{"d_mlp": 576, "activation": "swiglu", "norm": "rmsnorm", "norm_eps": 1e-05, "positions": "rope", "rope_base": 10000.0, "bias": "none", "parallel_block": false, "init_std_qkv": 0.0273, "init_std_o": 0.0, "optimizer": "muon_variant", "grad_clip": 2.0, "schedule": "wsd", "batch_tokens": [32768, 65536, 98304]}
Each number is 128 + 24 x the weight over its row's rms, rounded and kept within 0 to 255. Layers, rows and columns count from 0. Numbers have three digits each. The size before them is the row's rms in percent of the matrix's.

# layer 2 attention output (transposed), 448x224, rms 0.131, rows 447, columns 112-223
110:143130126127115093139133144136198113137124103144111127121123134079161096156120100102143083147096131131133174131091197171132125098156117097088086148152151158130083112097143136138127068122117128118153111111123146143168092120117162122156150116160144154149143162120098088106115108106149143132158148089118175159115138168139144131131132155099
# layer 2 MLP gate, 576x224, rms 0.162, rows 0-41, columns 112-223
110:120148120148132086118149116120175142135173154133152098139108127142161125105136174125139097160162157115110119156118116106117132120126165134123108146139136144101143147150109114124107124118093162094125147136149158125121151163124121131106137151149111111152162124108095135124076097145145212138085136117096085162153108163136139156109133114089
097:155148088120148131126150126164145139071103167151097168116141118103152112094145097146165113122086161108121106098144107151128138097103118157073141124132113090136120140106124137116180123123080124150138172116100111121119062138132083139098121096143078102132113161111086151134118122107121137088116118095178096096140121102117187108119136128149
097:136149084119142105097128108132139106106150161159093141158156134105174122146173164116131128133157099138126129127098144142149154132124111131109111093120186157157137110120112138180128129105119115103116197130180124143118113123112124107134132124127072146122130124161120150120084131154097175081135127123112093127092142143118147165105150108120
104:112132125079126159136100114140107113128173085113133143128139125171136127101171109083129089102124122132183158144125136159107149147137180122067088129171112146120135149121176116149102156122133130092153146109123136135063119138148134128090141153095160158113103130144138116081119129130143106110151158143097141122129087141100125135123093144085
088:089116119129102120130103111144160159103125135133067099106184096146127140142149131100155100084171155105126159101109170107174127131143150144110141150134114136095117138114153127119146136124153135130147108131129136141155112128118149128142138167110095146145135159136094148133149141132111139132128115119103137098123117183118152120085131114118
102:147137139141087143122173144155145093132112105132145095149117126149134121148056121111086121122105152143119077158121140125115122150133122123119164168141119126130123130129109109150092190140142146132166111157125098143105135167125119107137116114122122148151129142082145101101085168142121152169162127133119151118132151118127140119132128170102
108:200104133088108150123090135127115107180107113126107150103142132138119143133149097159139156118132199150141134134173126149131118081163125162095122087114111145113100111175150084159105138156129120122104153122136140150129144101124127148137109113157179122111088161116138156135105093106104113146093130150159126122145142129096124147125088071120
102:120148141094127154126115131079126108138167130099126125159129082168113114109180142113115119141102151133165116079132162158127125080147157121091122136144100107129095150138161152100145101067125122135150125139118118201154120156136086129142101153161166139120102103128108157125122093118140129138120122163134112173136130180118089118139152124149
098:111142126144086149081121118155141110112113091112151119075113068131152125167140130117099167133091143132087113084124136097175128129168117139142119140101148109117078102147135155143111137117112150145144190118127135143135122141078119116146175147166125145137145136104132115110115148127152113142167098090133131114104148115094149101113112095132
103:102142097146161114078135101148153158129152135153115103128110087188120094165145144181109148115165112111096145120127112116148150155149136113142101156087130115100093125133095112120113142139094124174119147086154100102140156117143127115144116131139110120136140160136153073139096089147129112140189144113137147149112147099146127121102142157140
087:113193155098111124134152141092165149175145160104159191114170188136136111122087138147102104135109120093125166124138146136099106159115126166144138124153152127161139135137132089080142116152109127124142101152179149115137127117140142107121175116143140098102104117180135075169114123145126133152121092166158142079114152159131156172117098131112
110:100091093124122143144130160113144161151135099123163095129101111140126130135114072056159100138163151111157111169158110095120111158136150148122143107117110091143174163120147133130194132142149130151114121171141103121147150112137094113106125139122145164103171125134096123099102140114132115137185146133108140135099168145079140140140146166135
105:152183154146141128111168156131127103119119072160136169071110092110139140146102199128135112136143174144171134173104144150141097146159135109162115106102135117109168109150127108124144178111132137118119114125136131086105119145131122132141159169111124087173116126147113123107124103167131093125143117142144119142133134074143114132147142094111
104:115120132118114127100139126130120114114173149130149143131170089123155107115125126139111158123139092122161153130088171070108122106131098161170140095105103112167159125113119178118111168112109141157148162111143112146140132134092125125131133108151129153104114128131088127124135121162162104119146114132131152148151101138097106146137110115175
094:137145139147149084124170162121122087148101145124130086114115115139134117153105103092123104181129145148125146131134121110080134136118125130142080155109123118109174147143118123110171183110102117108126082130127089120124179134149152096168150114117119138156072118127168144126101142186145133162081105166103113149107140103150136099133134116093
140:108087124104122110109114125123132177118082171124109193153161113131130142129133149121154081128125131119120104110120166107117133134160175094124130156158160124141123085145111133133166128101113104121140159136119144168127121105126125103096118172134131119084122096126138151123136122138085146135089133136138079106104145120125167132092100077157
098:144076129148153105117082175140112104144134124139127154172148112140133148137126176123109151105125128131130144143144166122152133159116115126110141141165098157128134100147138180146123151102092131131132148166094119149142143102133133142096118156134094085112106100119127098118133118065128112105155091128159125110125116130129108154103121116184
105:124146131118167118141174129160130149129145167125111123052137115115129114149082130096134139137131120135092136138115136105114142112142134071103090145138096112157130101106098174140117178122130159142135125182152124102167114147159105085124168148106130105095144115069080129095096101158142108113145159130142082146124136100116098131111079097155
093:162154130131115139121150121147144109076110123146153121160141113157117105127108138134103077174099102141156116166115105143126160125196105076141109122169176097142101121142139176105120167118188160100145076107153162172149073133149154139119098145130118113077103125168149128150161106171147129094105131145130125158104130158128116143109134121176
084:114089124099134149167113100103137161095087122137138137106127126121148127103115142166099098156100112135109154137094168120151138135095122128071168096138124162101130163106089146140145157151176131161124113143090123159138127125170168116138118114129124109152120148131095135132150141147103114134083149175106155120159155114110192148099094157122
103:115139159131146134143136160140142108129106111099139107130106128126147154133151121163127141130166110121120128105143137117145120157112129164136065111129145115122139088128101154124080146122096129155139155113146137138134110148166158117085139185147139104114117101080091079110121155077136147155105141113170099118131094144100090143109099092123
091:155109119121105135126127138149140110136108096169090137133130129123172134121140123105105133087065149105148126143171185138101119112103140092101151150143137109113106142156070128159133104145153131115131068147143131157094136083110092098096142124122168138140145132137131109147135133090099149080132091097117141084103134104122133138153117124156
093:086112108169096120143171104125147144155147135120085139064122107132092116169120126166141106138120162095156144121121129078150126110119136116135122093149118080172112122107150135138086137135140137126125112095131106115139133123182124139117137102165117099115164108103135117124140125132119168154086109132122131166142165127077109119117148137115
091:126142135088156151130171101149112103157127128127120117098157092155141087136122105152146102118163065122107134163155105150128115109136141153132131162087119087159130146147095127135145202114099127128099171089153128157134127122162136109140104126148150173143145083113094107145103149124161173134103118122161157103147135086142120093127072115109
109:153168137123152095105138081114139118172100096101109111103123093146165123080148142122118126159129098139079158147095075189098117102120148114092124131143117106135122129163145118129118148151109191167097139109129136105141134085140183141134093135108142136125100162122113127132139118114147103131133123164162130073132116128143123129142121100123
107:129091166150184118110171112109127178106136138146148140124099127154157147142107147132118124102097116158119112164097156166123131104095139140140136102171132154112169123087128103155124108143106110106121155104149123065164104160165105151177123129136145161134141093142117140100147105163135130145131145140121118136109098100116106140115104111134
094:104109132128114128095165100137129162096108120080134122130170131175158156105119118168139224111159183093115105151129115127102160158117119128102145102150116160106117145107136167128134128118150132164134165119125076158094116080134115134098073116142120103115105093101132105123127164168141115159161136141083162158120140131101107125093114158105
104:140111113153158099128118103127123104140087135120136122126152176127139124113153137217130133124165099148163137090158152131126143065117152123061086097134113155133131132137105086152120165153103135162102139092114121110125114164073113156104093137105138100117122092140092146129150083099152136171143121115128120118113101097116150112133105116116
098:076148099136160108147138120159180092169113100156139136148100150148124137147159170121132189145138139138123104101146122148137107165124123130117120182106132121115135079137139130185143098130106148171143155165114119132180174152124140169145090127157126157122110121137145131131156156146132136131132187147160153100134163114157066134131111169075
101:114160166149088094187075144082095070158138103139154140091074102112152132146104115131145149106123135112123137142186092137106114152123103184114120130137115146144179127156145152129151084101126099105116075138122121135120098084106147112086128157126157106122136098126110135126115146111121142125136143116114123137112132150129051083099116137133
102:138115165122121145115132111162145102121106138129098097104108123136126123141119125125121120136095162126073121089122171120107117136135152108116108126152129109182140122135143109103118111122152141120119114101159135109158142103169101161140116118102098125131118156137140140123161153147150118106133098130124139108118093090096054149130123152143
096:121116147094102119127134113061168124114118168117111131136156146099140126128104144161085099157110104165090123143118074111137151110158149092120179148116134123118155168088088151145123141147125103100160134148145151123146162173140126129118099085129108118105125104093145137140096161123096126114142147138111151138107124118137114157101115124155
106:167134180160139119122142130134156114086170120175105138136123144107111145105103115107090111116149107128139172130093131139123107153146100110119141172136181111118198114110128092113118138107123147124130127113140119184089090083132135131098166144070157139148097142133145110095158134138148080123143098162116153125110155108110107163140180134130
088:157103169139094146141126104115155127130121150143167136164159115129123165141156091165139129145125143134115148111126131165144116125135162145148161093145106144112122131114095101139118086110096097121078145092149106137115102129091156132107119136160115111127153124115050162166112114128148108119140138093130122113146100163119122126162090137123
094:086129160138118133084135120140165125102141113120151129104140132123153134080098119137126122091143132120201120070134140130139088118135136127154100155181166122120108125123112146135165129115078123148192133154121130127098145120129120148138140161103120116119111142119124139137154131152095102123124100124148131126165116121139147124116100165106
085:119159098111148132136169132171109095123111076117126149152119111145172102120135114123153081130098150148149143137097150095121140119110124145155134145146089181129091145123143135128115161116162134096132128113152077110106103151141138149118160091117101104113127140132133129153046132041135106098133145147128112113109106172165079133146150160119
084:108131144104144115087096126110094142130133128102073172129150154148155127166139145107192141147150124164111183130096122156145121106134145125121122179126131190124193130092146098148114096104126157164123135124098166115119133167180141170115132089149180139132103108129114126144123160119176124145137124107163119117132140128142127171136137124120
105:090123117115114131166149134106118136152130147171102129120151139143103131144127163135116145109112122148148088136097146109128067161143121113109107131131155152130131086137127130156066150144152140129142149132149119156129086075160086090167140151148146090134121129101106120114124136175124175092158113140135093154124123071137081142113137103161
098:093140120153096121153135114109162149124123091120148111150098174176092105127160148142105130127149108058080147167132109115138138091168127138100125122162158110137125086149129099100138145108134118155165118163155098087101132116099174142096155095140151136107134136108116106101136106149114105138133146121135136124131150101139094143150130145113
098:150124108114127096132100129096146157114120077096137143079130145152143157137135110120145161150144150134129126137118157136146119094077152162106154098098076148112112088130162174122149158143118148141189140125129114142111115123115128109149146152071098133116165138127181141160143122140171122121094116107169091135134106117101124160137141161168
103:130125121129135128113123122119095104122133156104154138085126091145144141142125139089121141162097113111081121133122101123129082172118138143121184119144109154126143127137163082159124179086116152139135116126118100106109060077168160133117134134130144136115103124117099111097117131094121153167140103088133104120119120135091150131101178154112
095:133120052123110155108101130161152106122124129153138097119084113145147146142108110095117075100103140126139102135110076171129100114079134103125133123157110157096099091079096205154157131152139120133120151130153131143102179147092157194168141142133111130132164128126093126114123107084117113129112109108121129131114150135139075130113138119109
# layer 2 MLP up, 576x224, rms 0.163, rows 0-40, columns 112-223
105:106144110198107087122143137149122099107157143160102094117076129140157103126097112139144125113124139112083115114141139170094095138130115121147077109126130141119135163163135132113137109127127142116168112122107152141137127094116126108114134133179110115106120141139148134107122102186169148111106139126087117170145089186149117166194131118108
094:165099146118154124156143123094126119189104093121131120153135131111142126201123128117115149152159093161160164176153100125149156146151116109149133120115106155117129099168118098129096139115160141119122119095147178184139125113120123106159154158122152134123145137139157137154152139132104142145153102164070169161114147145175093072104091158103
096:123135124085132144136099097125152138124143127152113143124142114109125144100086113133136122092134092097149151136102147184102139097123107141086126131116162172111106110072145116165119109086138102179107119138135140157137127151160207137108107150168113110141118106116088181176131107123145171153116121106179124131135129105159113128115115152098
109:113112142081163168152114134115108115146182102098162089148115166135140109139087193106140133117095117145148141152127136134107118144150136117107128136150109127146099139152133107121122145150084142090141131100134124140129128173162179125102130150088108149088124122092142150085145173107102084111109145162133114116118111109097125118125116106098
092:165145144072151118099133141115096082153151146102193133098118156108149131128141148173097126145105105099140129080134092129094125131116108110112141119116110114099155136118112166133126111108107165053126144130109145134119134167119102101129111112089153087141119123116092150107128080142136147138135155149147114147144102100113129198145116110116
099:090170132141144125087131129153115134116133117087126150138158153125082117160155167118132149159124112161141150146153136124130127108123147136150102148159145147133177107090155106121114116125111113096096167148136094088141122092084097162083124107121094132077101100128036174139190129126131134130139131134157151130088132095110117166117115123142
111:117123086152109166123136136127144162152126122135171116127160160122115129136138120079091104094117102120153136138153173123134106125123086170139140116138138095096123123136148153117140126119145095104105094156121147143110125098148135132125130107108122106122115143124130141126067126156092113110111119143149133142148138141113102171121109110122
096:094115087120138120157100159161171096110145129126124140124128160160139143134111113063132092110112159123105146141122121121116149124145157140150153148135153113140163108105128115110105173133109101143157178152092100093109120122121136138083126117115094147118157152162158118094123140136133159136139108123154140156131140119093146098122142126129
097:118111136115176119126161122085130140089113155152103097149103143128130137120089111111157157128137160180120159177146140155109126081098178126146104084139138165126146145114106122111123131137120099087119122108157105167143148135134108134094115101153106147145143107106119072113149178155157162144118130148151136133137092121101130118125127114145
102:146111107135140116091140095105140121091119101152122080087114131139150137172122132170118104125119089114107121151109121128147173127098133161125187136133122112107143099068141112133187127141131103099147172080105118090150113127123130124097163138156166133133118134155138101081113113127125122124130117146128137133093146132134155155138122110182
091:140106099128183117065147101169126125083128117141114057171110108139116141125124128140143169138148126150117099116113125127172142122116122061097109160099135165135131117130134155170147146101118100130110169084131103175137153140118178143140082113161103116137129133072146118128131140130115151120129156120117101157139109112105106081110155090133
101:130108143160095152100147122124094133147114142124118099129125124103149096113081105167132129149101107116090141145149136128118098094101110101180155174124103124169135081104107111123136079141121156141121136116156128175154143115117144133125163125148165138065120139073102146168151144125122122156118126138153109128141144163120166120105132163106
110:126152097114145155088139120185149129141122146101132110131118095152158139124147105141124171119135129120116172072127140160145125141145149129121163150105093121127107082132173114145107129135136126082143151138167153184146131137139155147147085156139078133163114148078093125132129115123150146139157129108084116117130154064130111161144126111098
110:154139111144156143127135114137086114125124134087127116101129120101175099120138097145126143132137129116110098134079134126118110068104124101119170107131098095134150176092122203131141138109162140140142154131133119129141148133125112113118140114097122148150091111124126124128140123105155131075131133141127127118160068133070151153153115130182
097:098126178149154091167096167159161110136133121136116119127148158145173101130128080149132082130125107111111111126096119154117130079114151135161099149109149159115131138196083150159128095148122108135121111132144145133107137188164140128094142135120161132117132136141130147103113111125123122144112145129121171124135178140131126135158107137101
118:156148132105120129136112106137127115120162148151144103128133129118145133119109110140139144123132160115164171154080115144114155189110134168146123135133141125102174174138096144109102143125156157149148119167129114127119136160133087157088138164136136144160117164123097109123117136164094165120146106126149169145133161126125120129149123175109
103:172141136179094151149139123077180124136113071115114095082169123157159136137106098146108104110072129137131112141098111111170129151126166123136131138075163118098154169153108093122127134183130108144116130124130122113159120143102167151135105084126124142163128188119122128093095117204134135099153141122131121150124132123156090125132119141081
111:111111138135094160165173141130120184135121136141105158148133130119124133126146102105154128121127098144108094152121122145158082100176122126079138090157145136135125103100104127103112136137152161120116136146133150102112080132110128119117147150130155143139146084110136129139096120158110164131132136113147102144128127143158183113163099121170
096:139141098125115162131176130155132143120142110106199130129116113153120116126081144127129068129168114123151118110133110172125174126194104074148101060126132080154142104106129149124103140073186155157128088118132137105103103151125139156162102089183123101121125171114141113160144145117173107153108122127119118167136144149110116118115113126155
092:148123097126130103117127142152134146123140146118063133119188110112132108125100181119169118110117134133086121113140104123161169115152137132140101148126150097142111093122163103113123135133105165119125174151118099131134134115133129104148103112146122109141135105168141177134103137140108133128145134168161131133147095124191125099137123173109
099:132093125146149095056143116129140127160123127127161115171093095121149137095108124128094104138135146127131119137115134154183102117134160117114120159149141109102119093106106161141143148152119095134130162113106096067098156141146147165130147171107106118167112093118188102164148129100159138132127071113145152108147087087116110175116157114123
091:155138084137107140142108097137169139139091130137112136147142136159128159129155123149123122083096132104103150090177212144114109155111125163099090121123171102122112133130098083156148154090152180139111092095110131164111122110128102134124159145135148151137116139149142108117153123131104175123116091147132109086113086104126140149115141137137
099:131154115102116120114164116138108114115137141119131155096127111136064185155140122123130127117106126115163105146086123113152110130154123114111156119140148120105167138128165134134071141104134144146117162099149089127143113134160084141156148118170105156149131143097155101093163075115118143092131108093089156090120115157064139162106116103128
107:148133118148114115111111141125160082110109121128083111118110150110141115104136166150120119134132152142191116125102157116083186133149085149103161083160139130114149143106155130157140132097143135153166124127088152169130049149104155154128111128121129094110115120132149109105138136123141096091146109131130144133144136180111123168124168131100
102:116150109122096110120137167127145134095145154171132111129118201148139119092102105104107156146176088127143153162159139114123118174138128124150129108158151117119184090140154106112127169108145109147130142132107119117124119122156113074116127062098137141126134103122124104170103142171141110126100116106112094136169144129125106116096140174121
103:135136148158148119162107098155074112120126160124130126157154085116132158125142098143181119153097078106140092098115145120115118127139127133116157152162140136099136141131124156170112135119110117144121164151096144127150104110145143087109099080098114050103094136117117136123144100093150173168096131122110125118159159123157158166156101131154
105:138106095126143121135127127124119104133131119101147096119133138133112132110126092050137160116156158126108106159090139101086130141119146133114139109146113143142101154133140110104143153098109091154107149128122094113130110141163164128139120147162086145111125120152129086132142139131141127103103149086144165103144112115085143114106118105136
104:102186142112148113136140129152140140137138136074155094091132116126131115145127109160131115152075096120142108080089142125107103106103113111119151085115126072111132123100124127150136119124097082104146157143137095131059144163100103111144100148115118138139153133129066120118111114136150102129130139144125172142124126078080129099128169126109
100:106129130167097101128161163153147096183112127153109143160096154137144109130138164083121145173134107152128114078124116114126105103135133136126092178126152146096117171119128102120138143148102154155144190127126118147152137100158090128151138127127132123116122154185158117121115135175107118154117148131121109142114166140107114167119087132101
101:150144147151117122127126136091165110144118088172144129099118142102193154126122116096159142129127149126173128156144155132070078148105152139140159143133140106134149152164143163122122104151114120121098075142131100145129101106117094132106110151124113119116129138128117126161124128130146119137102110143145121121141127156147071099133161124131
107:155127139123105119169160123099119121117150097133121094100127111140135094122132126120115174125132115153147098156143120127099135138157121129145159123131117153108180176116144114117120149144110105147142118118118120137106088128107138124093093124121144164164113173102126124142093135166117104077124126105110102142127193120117160125145143136104
097:102135133095098101131097113143149140094112171136107121140142147147140122175136113115117103125151135097106104107146097118133178092097158115131151130124076118119120140119116111156140148105112132141106154141171126074110106144141138134144130142156108157091122107112119100145134099098087138122143104117094166110144079138095122102087139144115
107:169101150105116162120118144098140161132131071157123140136137075167111067112084146072100121117118136127129131116159116128168116098097108120160130139140114101111102104153105130163152120140077111099123136097139133149170129087155136142157128136129178080132126141102153094132144150141114150100112136146121104133122128208201134131136145120149
092:101151102128174116085174119152165106121096114099138087110133108176151091127090116108128140128141125140128119134123133108111128125129104115109127150085155100142148123107108147134114156156117121166114160152076088106094134120103084115163112112096127140135077149084143119134145128137161156179117112171138157128168133090102119078102183124095
097:118119156151159116085117130099150144132140149128139132069144103137126132132089124138123149137155117139126131185130077131170135178168116131125143130120141139122096136131149090124086106125106138119127136123147128150114143103157110113140111138122182115149128164104135149137120124108131115114128097127124127146166147079197165143138120120115
087:127160064100113119148167116123104128111086134114093116161110144135165125113110132118139084113152177154157094107093140134133163139132106147102105120140115143154107143127125145142109136126148132085134132150124093135123115107124135119113145089109105134117129147134112106157103172076150092086127120137130110120099116161165103131136168116126
083:159123118122141145138128160100125107128095138148148098144132125136118136111135119141142129158109121105120083138135116095164145083146148106158171079102124111126074106157100133103123169143103087154126104127167078142113152131104088122115102144122118145166150138141148136107148078115102168105127106134126117151109134129133138088103077106160
110:120144109146120148128106083105170100136108132121146126143151120160149125097103142115157136116184149121150115105117131156098117102117136135172122130142110111105151142189096131123118133118114113127110164149124113116126100089113145164158104097131092196146175147131122125134157162179118129109135114135141148096122143059123135161160144103102
099:123145115131109143135110141135140095114156181144104087132126123141149125143120154095141095103141150132129134131148097150088139148111116109168162116089127171162134146119117158120127114141094097192164118097107106129131115110159118143124130124185104142117131100124085120082150121123137134133112089168132147112171119155124103116148125126118
099:108150111154178110132131147122123102104125130138103160094098137114158120097112113139151147143099142141091064101102160121117112101127096111134085108076191103132119157116136145111123148117154117147113164126120141096084142148134090147126094152125097119116113117131145158111109122134099132138140125110120082139105089090124142114134104117110
108:131125096176154165093117082104122094095179119092164144055181143106155134169091123133139140124103138135104118111150125112147116184128158152109151125122115163109125184155145135101083141071129127125117151108133124138160084138143146123145117135120142124133111108179092109127092146156135117146135094094140111083098134135122101150123164140098
# layer 2 MLP down (transposed), 576x224, rms 0.17, rows 0-40, columns 112-223
102:138127139149129153115107095107156099121165155113076150105145091099128143061106122126131102109120121132114127127121118113112099151137128143112163145145118155192148135130093127202144105142136158116106077148119126109139127132089103115136126119128185133141161160133134113136117144151100072135078175132124103120077098150096103131093144111142
095:163105120130107129081068138132134118159099120105147122136150134136139143178109144105102133096149126183107113112123156120136136130165129149178131173097129118160118085112136157093126136173120131160123135135142136123115154097141157169119157158132109122136113122109161111112137114134083149149113144105138142167136141086107139110105120137142
098:157118159162136124157112103202140093165145133103170126134116135107161123113097123153133102053097112116134132127126110118125132145117149112133134125154112153114160116125151105125122120120146133127147107131145114135104146116110135155190116136147162082131135137143104102139177181120163100117142116129111078128144124096157129113132132110187
103:145121128098152096114108139128100103169138156154147168085133148144132112149117137120152151117134123119129111150109099163127123135094152147125135138165186135099192108090125132151159130119153129145173095136127110134084119122091136106153164137142139152078101114145124133105084119102145128110137133115132135106112149109113129127152138113112
093:127110148103179167160133127131097110117112162079195120169127138103110112111101106096108168124069111110093134146117106132102117135106163138110091122123099153102131114125118099081138121117099161121131141135146134161126139127101141156112114110122122101081097087108170129107117123134126155098121137096132148145149150121114099159128129169144
098:082095140117139135089160136141118145135146153104109154129160113133118162127151138090111145115128165130110155115159105133123141125145188106140111129139136103139143135125115179104115088149133076105083102168118103109146117134119109134176165114126114134106095129150146159141159151100136117122114126146157120124051115135141110110106119156127
108:151117086104114166126112101131154087098154165126114140134113107139116112147084126117175132123156150105106115167142127135111081153109071163093136180081182126175173092139135087146125128082060105136167168116141149139124097089140085084117162119167139164137098090146134152125141201139111162123115146110140127119112159140142123131120122142104
102:111157186147128129079126124105073104112136114123123138156124138113126117140147147129139110135123169091087091080139133138144127088140119113154119138101132122132119118150132173114119126110126174125161071142120139201146130113144164138169130086145123142110099118127111159162102104127123120145131104152122107131150136131100124104132150147136
096:111153159121156153096152179097138106088093131166151131102097130091108095092169106092084129161139162134131136082159132109147130109134129150120109114126081139136128136136181158108121144156122138124130107136136172154116144127135131124102116084129140109105112138137104108109094131124104152130130207129151118156127111147167161091131137086128
101:143136086125112164176151144142157108122144105102096102138136103112166151142081124137112125132118147147116137121134115168104119090119116136107139140138138095112118126155157175098124127102167140144125126112160154097111150105127099105150129169081142118158135165127129171134143097113142135152108142128069133123109156096120131205099125164129
092:150075153113120135113104117126112090106097109156078120124104096145122137162146105106130130139174104143156130148143165143126141110159134095112102126118094166100106134110113152143144113091142140100132146122099111120103105124129147107109077094095133146150089115075135154085098112137069105126103157101133130133122135066144109067129191139130
104:099138114140120110142169114120119138140195148163100162144120164163107147134129147167154147094148148153155120090095107127135144182143142127087151102129129115095113116182137159110091088108090110154070134130118152112166181132123106097144113134138131129137140135129156119127090105174128149127135108132071189154120092088112104086140099140107
112:138081147104107148125066111137127160159130146111130134125182178132106125124093149142146151119125112118137087125158138127120113111116157110124107102124098139134077152125125143109112108128120133144133107122140106134149140166159142124122159107118144174151165126154127144178127096100108144120104122110171176127141118188114171120081094131146
107:117107152105142131100189141150104132116148132109078130160147109117118125117115135111162119113126124111130114127102109132098121131129116158140114126178155164091124124104149126132146156156099157099115126089124157113080151139115105102151101172131131128125111145173084126129143146124140117106107127129097146112151147137125156127146140119132
099:136160131146155122156112154126119151135139092111107143115157140143119120116143103161113133141110102122108091129097154068158093103133091151130133123121062102141137115098153148140093114120151123063091118141118105142148110138170108090116171124129144175130122086149125116117168157157106129138138095148097091104171128123115131134103132093146
107:100119155159134097103155107153130123134135124113134168123100110126131140133128121136085146125147131101112089148120128127102115126152158168163162120107101147177150081168106174127120127137106129118108158109091105166135121088143140181166119120149143111117127150155157090141107175103193101129119167154109122143131092103135117132129149132125
098:127121120108133132096090129118096124125113142098141145115138145062067113130160162157122108100116163128141168126120135117134114150179128149127106084118086113093126131129121110147179120144124157103132134155108109144120154141153147167114107092141153132188125095145088133103115156121133128177179115104127091141105119120102131117104118130138
112:089118118128078136087143132117086122089106144121123120104153139142136103141104120129073118154139152123107162155135118135115124147123092122168182133112114146124128153131137086140100090100087102112126134095162144138137150127151136147146141149138169112088093130163134186157111151115140128164118123133110181100136083094109137153136157135160
092:109160160158108154110111119184135137115097116137133087137175114142118116145092125145119127094095108135126147133173110142107160149160136113145125132127179099144133103110156124134148109104179166087154097104148139139126099160157155142130064169128131102127154116154151132181129122131139120162105133122131125131127139150115112125101151092158
094:158117110094128097127115122132139136112129122148082122130182127125113116122111137100159132118080134087102079155128102114166161114120125126152090117141149111097128096146116130091115100130071180143135146130098095099084142103147130120168108123130114134105112107162138110117118144125140129115133116167145112143153135124154121114148115146126
102:123143153074129156147113132155158106140110128125159107129155162134182107133142066122159151160096155163131144150149117127136121132129120128104161100147132149116076082128181134123126127163082156168101154106117169133123129114152140123134062125119140133083142099109119136112140074098111135094123137126141109161169150123091120172154162125101
092:144108109109130107135120125162103100107095113139127138120127128109153131113137146128163125075119116166089160123161168125125153101131141085130139124127122103133110122132123128135120172161143098154116141187109117122183107117121141108093147096070131100128151146133115107170115111133122129111126098110098113119173102110117155163160099066144
103:099146107150121106086131136162180146137107121131118143115092123126116102147121128112178118119125194113114154159149149065137111148110170108191120093169141082126142143114179156148111137168126145135128145148131163129125130127170089122171118121153140107136135141125140136101108119124132141124114117150130110171141154118112119122112106127124
111:117143124108123085124130108147150138127157113127156160148128101130145137141118078143138131100124104121091124125130131121164135125126147095114087159096144143153108102161115140114174123141098093138147106128131110127142164123156093135124116109111174156154155122161118134124108134116139118159123159134136122064151100096154178106121069116179
098:102130108155142143120136125081104109114105114136146140123184107157106167161099110123114140143144131132089165118160113111103166137160121139145136129124123121140094076145145147124169139143090101123154110092115164119072120154167100098126130113133125131136138159150146155096130165135110166120152145108110104065116135153113094110135127114150
104:187119142090126170093125154138143149130169163137127161152114110106132118143136154128148120161150108144121154126103143112110114147115094117117120105132156129167190112127145130107125092158089086132103089147179133110113120119131133118140112120151135171133134136159156134126098160131134134114069118111126154129112110159117145089128143170105
106:105106101113183154136136178089143132170148095132126121121094116152102116099136070106150142133105158063124102128132131145115131095091126138093141106112132136098176110140135154115122160162102119121123117127128147132191144140146149178137133165119082123102130110133130147110131152094095099112111121148130134068116128132110120104109136141110
104:127107117125129136160124115104163096129133103154121135108138167116144141091127144128147090127125155107093076117200142136132165115113073127135100157132098103173094140108162112102156114132092150142110130118149151158167075149160105101150121142100156167111085144138090145131119114109109109123092119123127140113113131131130170174139111110154
094:111132161187092102139143139133115154165137108178117151101098166149147162144092164109121146113114112131088152103139110120104104126118108114117110126113134135156102138105137105135125114096073150137112122099116108128096113159125166102132154180094140155131168104139126097124135156144125107112129131124120119154136172114164155161135131115114
096:101100136124133114148094173178160147128137147106125129152130107148103114109101100171161123052152045154104128102150115138144161131078130146111089147122187091078152114137125109154134103088127139123143134122135094118109179113120113124137113107118137100103126137128146143089142130130128096134131146153128102109127122122097086155082139140063
105:127115109140123135168164104117113115088172106157099120131166166084114117083147099126129187090132124156146147123151065109093143125135129106099149122109159140098109123155140117108111124109058142161110135099113111126117115122118152116117135130168125127130119170136103146127082131153130108163133130091152084167171143173111145138159095120135
100:186094160137133159153134128159108119154172143116126092121122136158109126113092122162128132167128145188117136111126128122140073152093110140101096112135141136134148143135147107087091128193115146097176095096100123146138106168115099105153099132075165148161125177094133141131118114142131113134091129117132141117146141121151162137124095117160
104:139112160137118121128130098099099111115107155136161113110114137107134126113148138137134108086133154118127128129153133102132120130118130120142163150113119153146171118115111116114109130154157117139121164142132139106117088164150149138151137137130122186166154144112159148118083139123075143122132166077180108151097109093111136102169144129128
089:127137156151141104121131133085091128128116120115161133096151110134169100172152120170129093134100122143142133136131121093142126143111109193141127115135061149137119161160129091100099108183156189115134143158117138126147127131111131121100132136142125136147176108135070127164160101123105113105099116095098141181169124127151117115103150109166
095:130144126117092118152132112116185144120131132132115143155094180139112141123110138137175148199162118139125187076124095138128123131130095184129133127143142114125122129123125151105100111140143091099112187097128131089141119161145087127107146119117111109098156088107078111108134135153151127114158159130111178118089115135118144106158164164118
087:122145102131129114127119141131111105114146074092123150180124152117159144108112122141109150128136106112141162132068108117156139126115078152149127106141163108152121167109147113104077130097129131119117142117151088122108099131148128123095148091127081145105116135133127110166103132100157143112175124165121131132070136170129110133137153082141
092:101094130093123080134147118142159141118082136127109140099110127076095150087104093146122151113119163100074091132105125117153134132122121129146132123165125171169103127157097106120111180166151141113102148118155104141141153102110155132124128159096098141134113152146149138096092108099147156074133135182123182117139118135134103111104134082143
114:122117126139133139158153165119105147124178135104131142123120134098187122135131136128169122094111115101120124144106132150097128146118102142125100144142091169110113127122126131109136155152133085137130101137119118123105118162127122123129155137094146085125108130111156166176141102099163103116132093122185122207165152198135134126087145176124
105:060117134176111126124124114142156097109160136117117139170178177117112156102095130144100132081097119107157105144140112135128123117131097098134123112161112175090139110148124120130183151160132119157126126100076162131082162119141089133132108124084091170132170121143099127104158112120157160130167112159129128162102155171134104132142164116155
097:136114161127134132108107109129163152120101092129106156150124146156080126170115123127126135120148157113081122123074121097141128140121112142098092100142095144114171141143152149101134090139128145150168116123131131169119110092096132110094147125134117170148090103085170140076168071105122146099161101101132119133175134116165147162100153137125
099:166134157115110110124174142129159195126095133131118094136112144156132125122199148155127069078138136102189154140122150167128130097123094118170075113109138088119100132120091161131125149145108145145128126153115177099101184141097124133148115107127108091152126128093121154136112110137142146195129166098126108123125104139119131134123122131114